Weights of a small GPT-style language model, trained from scratch on English Wikipedia.
Architecture: RMSNorm before each block, no position embeddings, biases, tied embeddings, ALiBi, capped logits.
Training: a variant of Adam for these matrices, 1080M tokens, 8240 steps.
Each number is 128 + 32 x the weight over its row's rms, rounded and kept within 0 to 255. Layers, rows and columns count from 0. Numbers have three digits each. The size before them is the row's rms in percent of the matrix's.

# up: layer 6 MLP up, 2304x576, rms 0.0452, rows 1464-1483, columns 448-511
# down: layer 6 MLP down (transposed), 2304x576, rms 0.0603, rows 1464-1483, columns 448-511
up1464 103:099181099136118178101160092118076068083098126094134106132072138146097065166098144127088151088153089139072132141099090121120130131077151119136149073168162146089134145072121103133068104130185162
down1464 101:127113124168120101118095152140158090152109066143124168102104165160113153163156169124052097099097127133106189136151135114121074095085097155132077081137136067102086104138127096134081126178111141
up1465 099:097112128057161115082155105125138142164115123090088105149145064139090163120119184084118120136109111095106120160089122130108143109127101110155149119152146131106080141146107152186116137090177143
down1465 097:140089098112109149064166140103112091150137116098099129096127121109154105088124143110170196089153130110161126053153148109148052139112048171137163111147163137148149143098153130039083134169085120
up1466 106:056170125118170135137149145186108110122133174092137145129118089110148159152123117123095143086150111128100109139071112115155169108117160175162132098120169136098106152148090132139118143078086091
down1466 101:109148058114154164160166167081189065150095132081100117123100135158132118153207157173131102092052131133166050101100115197136110144160083092147129131164160122079072170082084123121116141155105122
up1467 098:106117162128097114097180120192097158119082073096131178174111105123097106133117145115069105049127159104157105112126196121142199137148187148151158089112229122120131122139093129091082117199151122
down1467 101:137086119118116090087210142117121147098111157145136157083135137137144095152155104085156156126184116131105159114075149162087096129089188110086162137109129130079133103104139162132096129127131131
up1468 100:154130142189139102143174095149166183116100176057103081101111148150092112136121130104092122126149142138123122084129121109111125107158086175152185133158094110148161183187142146158114119116151076
down1468 103:040129074054109117100121153186111152169141103174120158097099143112132114096140161108128198171174185077140096139145189141147108112126215092095131105084115141105157052141105155096128168168054153
up1469 101:125095113094178147136090121123065123107097129083123134105129147165145136125193134098123111130119161107090130121167143106199126105113082131140109162114166120129136148141192130139150128123130210
down1469 104:110163097154094099081131152129117130098100105117125076108133083080154153143171117099073136122124134063172098133051112124107114070122109193118184184125076118106159067124125115144110156104116097
up1470 097:083184156132116104129176099090139128131169111112116117125159126084114172130124112148073193094099099150198128109127152102136193124137062113147123118146157137123098117128043204160150207111117137
down1470 097:088068140123061176166093099195117170120121206119133097144112142073147115127114169119141164129147121117111125193145139140132108169088123123117180170153071131090207127105121073174113095118055131
up1471 104:182140119121174178086183147138135152104148152182150137071146108117094111156170087107128118133148085149155172121133127113085123078130097111182118135054096171100065138076130166169085137104164190
down1471 103:170151133139094105132111193134073111188090118103213139086064096061146162122149113139134073118124111123163118088082112093125112115140143141113100143166099113154172118134128106117114151130080158
up1472 113:149112097193181111203147125113087112126079150141142099099133120097070082164154134123116134132139127151134172100144102163129105137094064123207192117106182181106112125111121161131108191094098150
down1472 115:115108140102146118139132112137136152123123162111141105082110154142129140101108130120101122115130108144138155153130155095144105136102153138163161144127093100123129000146122131100154123161109180
up1473 102:052070123114120105129158131141132097126188149110145127087106173192195140154149142079075125074124092152114121161069121163133126161158133123165167162159172036069138158160113111086065132077062181
down1473 098:122070139128121135129100142128113143147132078147196140097171145157061087089145168096139089160109101205116066082136161179146147155152124128126196179132133091127122192088118118150112119045084137
up1474 097:098205142064096086049177053153142115104178180145088097110119078089098130162092106120152099121158125178176094155141160103185138119124148118113116082155111134142086140137121136137113112143093147
down1474 095:144107149185138173141074121156155140144126144126087074154168145080155029203134150096095129124065140117126177096117080143099105121086088116121124153144083109156138108079106137135187077099084113
up1475 092:120150134095158147162140106118153164145101152136145039094182137108132189167148066170124152083151101097110167072104101119141142114110155185067146094143182087150135143066097098134122125131182118
down1475 084:149081106130118159135051176107112158161101107148096089130049110114130193115126109102131216096102209126138104096031124118174124095113159135104109093091082099116105062066148132163111137122088063
up1476 097:149141154125114147127105092080107091129122167162129129113172089194072186154156142157154159081087136125086126168105158138177151163150082092089134104129101103115111150070153155176117098110154163
down1476 098:089123129105171113129147194135116086118127188105122109134122133129124079101112102106074135176106105163128174154194150136063180163140123146158125161192115132172115181185101141131129152163132139
up1477 100:126135101114114154105138086182131134110135157160168100154134160144138136141077099104120123108110122162120124077084089113105085191130123130123097144104179105112104168102146162144131132139136116
down1477 100:154133136089133117107126136179097113180150123161133098129123128173224071119105134168102106144078131129131096098119166157097223128144161178180127124095068124121147143061121135129120119085136120
up1478 105:128204104096131120107143147146161071157140158146150126088153166097148150116142131116157084076061105163119141138174134140138118143161077130185070095128126076111153147187051131106113157149085119
down1478 099:162092080071123148157143158122171122140131030132147100073104156085086071089111165137087152116136093175147161096155126127170068131121138154161162084196081096157208090086127119139101119144101116
up1479 104:080111092113156072129107147100124151121153191173148131124100085131113117110115155082149111133113094110067117153127089140152156183100107205156099135108176113135107192121112101089113124088130106
down1479 107:138074128127044156133134069148159194120181065140141113147148128040199120053120153155111120146160090107124052159135122201098184154155109130140209149115161146099136157121162042095184056135162079
up1480 098:170220154132100114145094112112104100132112149196157131133072153129173126141105108160119162116123118148131116153068162085155145101149110131186141071091193135124195165186121122106163113097083127
down1480 094:113120152160164138139111137119140095086198160108140133089166078157142122127175095172127133114154164120134162173116074101135103181062119126130155119141157200103170111139178160138152187048098112
up1481 104:087157161140150154091152112102094087145150159108100181137148163147138125154149108122091103114194136146158206127136147145142119092096145165090137132138174142083100127138079134113116165095147144
down1481 101:147084099117129189173161125116164159177103178141081140101115172140112148077170162098137109136084134096131103150187120115097186125092118122119108098178157189155123094190120125192127189094141085
up1482 101:112174136165148144154094071163109151141185184096119174187135211135154124127135147150139115105129141104075167148114185138080150144092128162164149146111118078169120128162180097162146158148128131
down1482 098:126101122117107119098130134158089160078127114103163137114116058104129154157127065068097130082102154163150089126105140145151133119073114128109155198134148096185127158140095092097185186065158134
up1483 101:096144112151095189100116144103118090155168119051162065123120079150155135169225172130162156092120159107123124134179191172161162126128150165113102079143111085075128160182073172167101104124128136
down1483 101:133137128156104139084111127092099110124143092160156146098100111145122136139065103106138107125171094096135146094117120148125092081135146136209142129120133144131110162101077201089095150135135112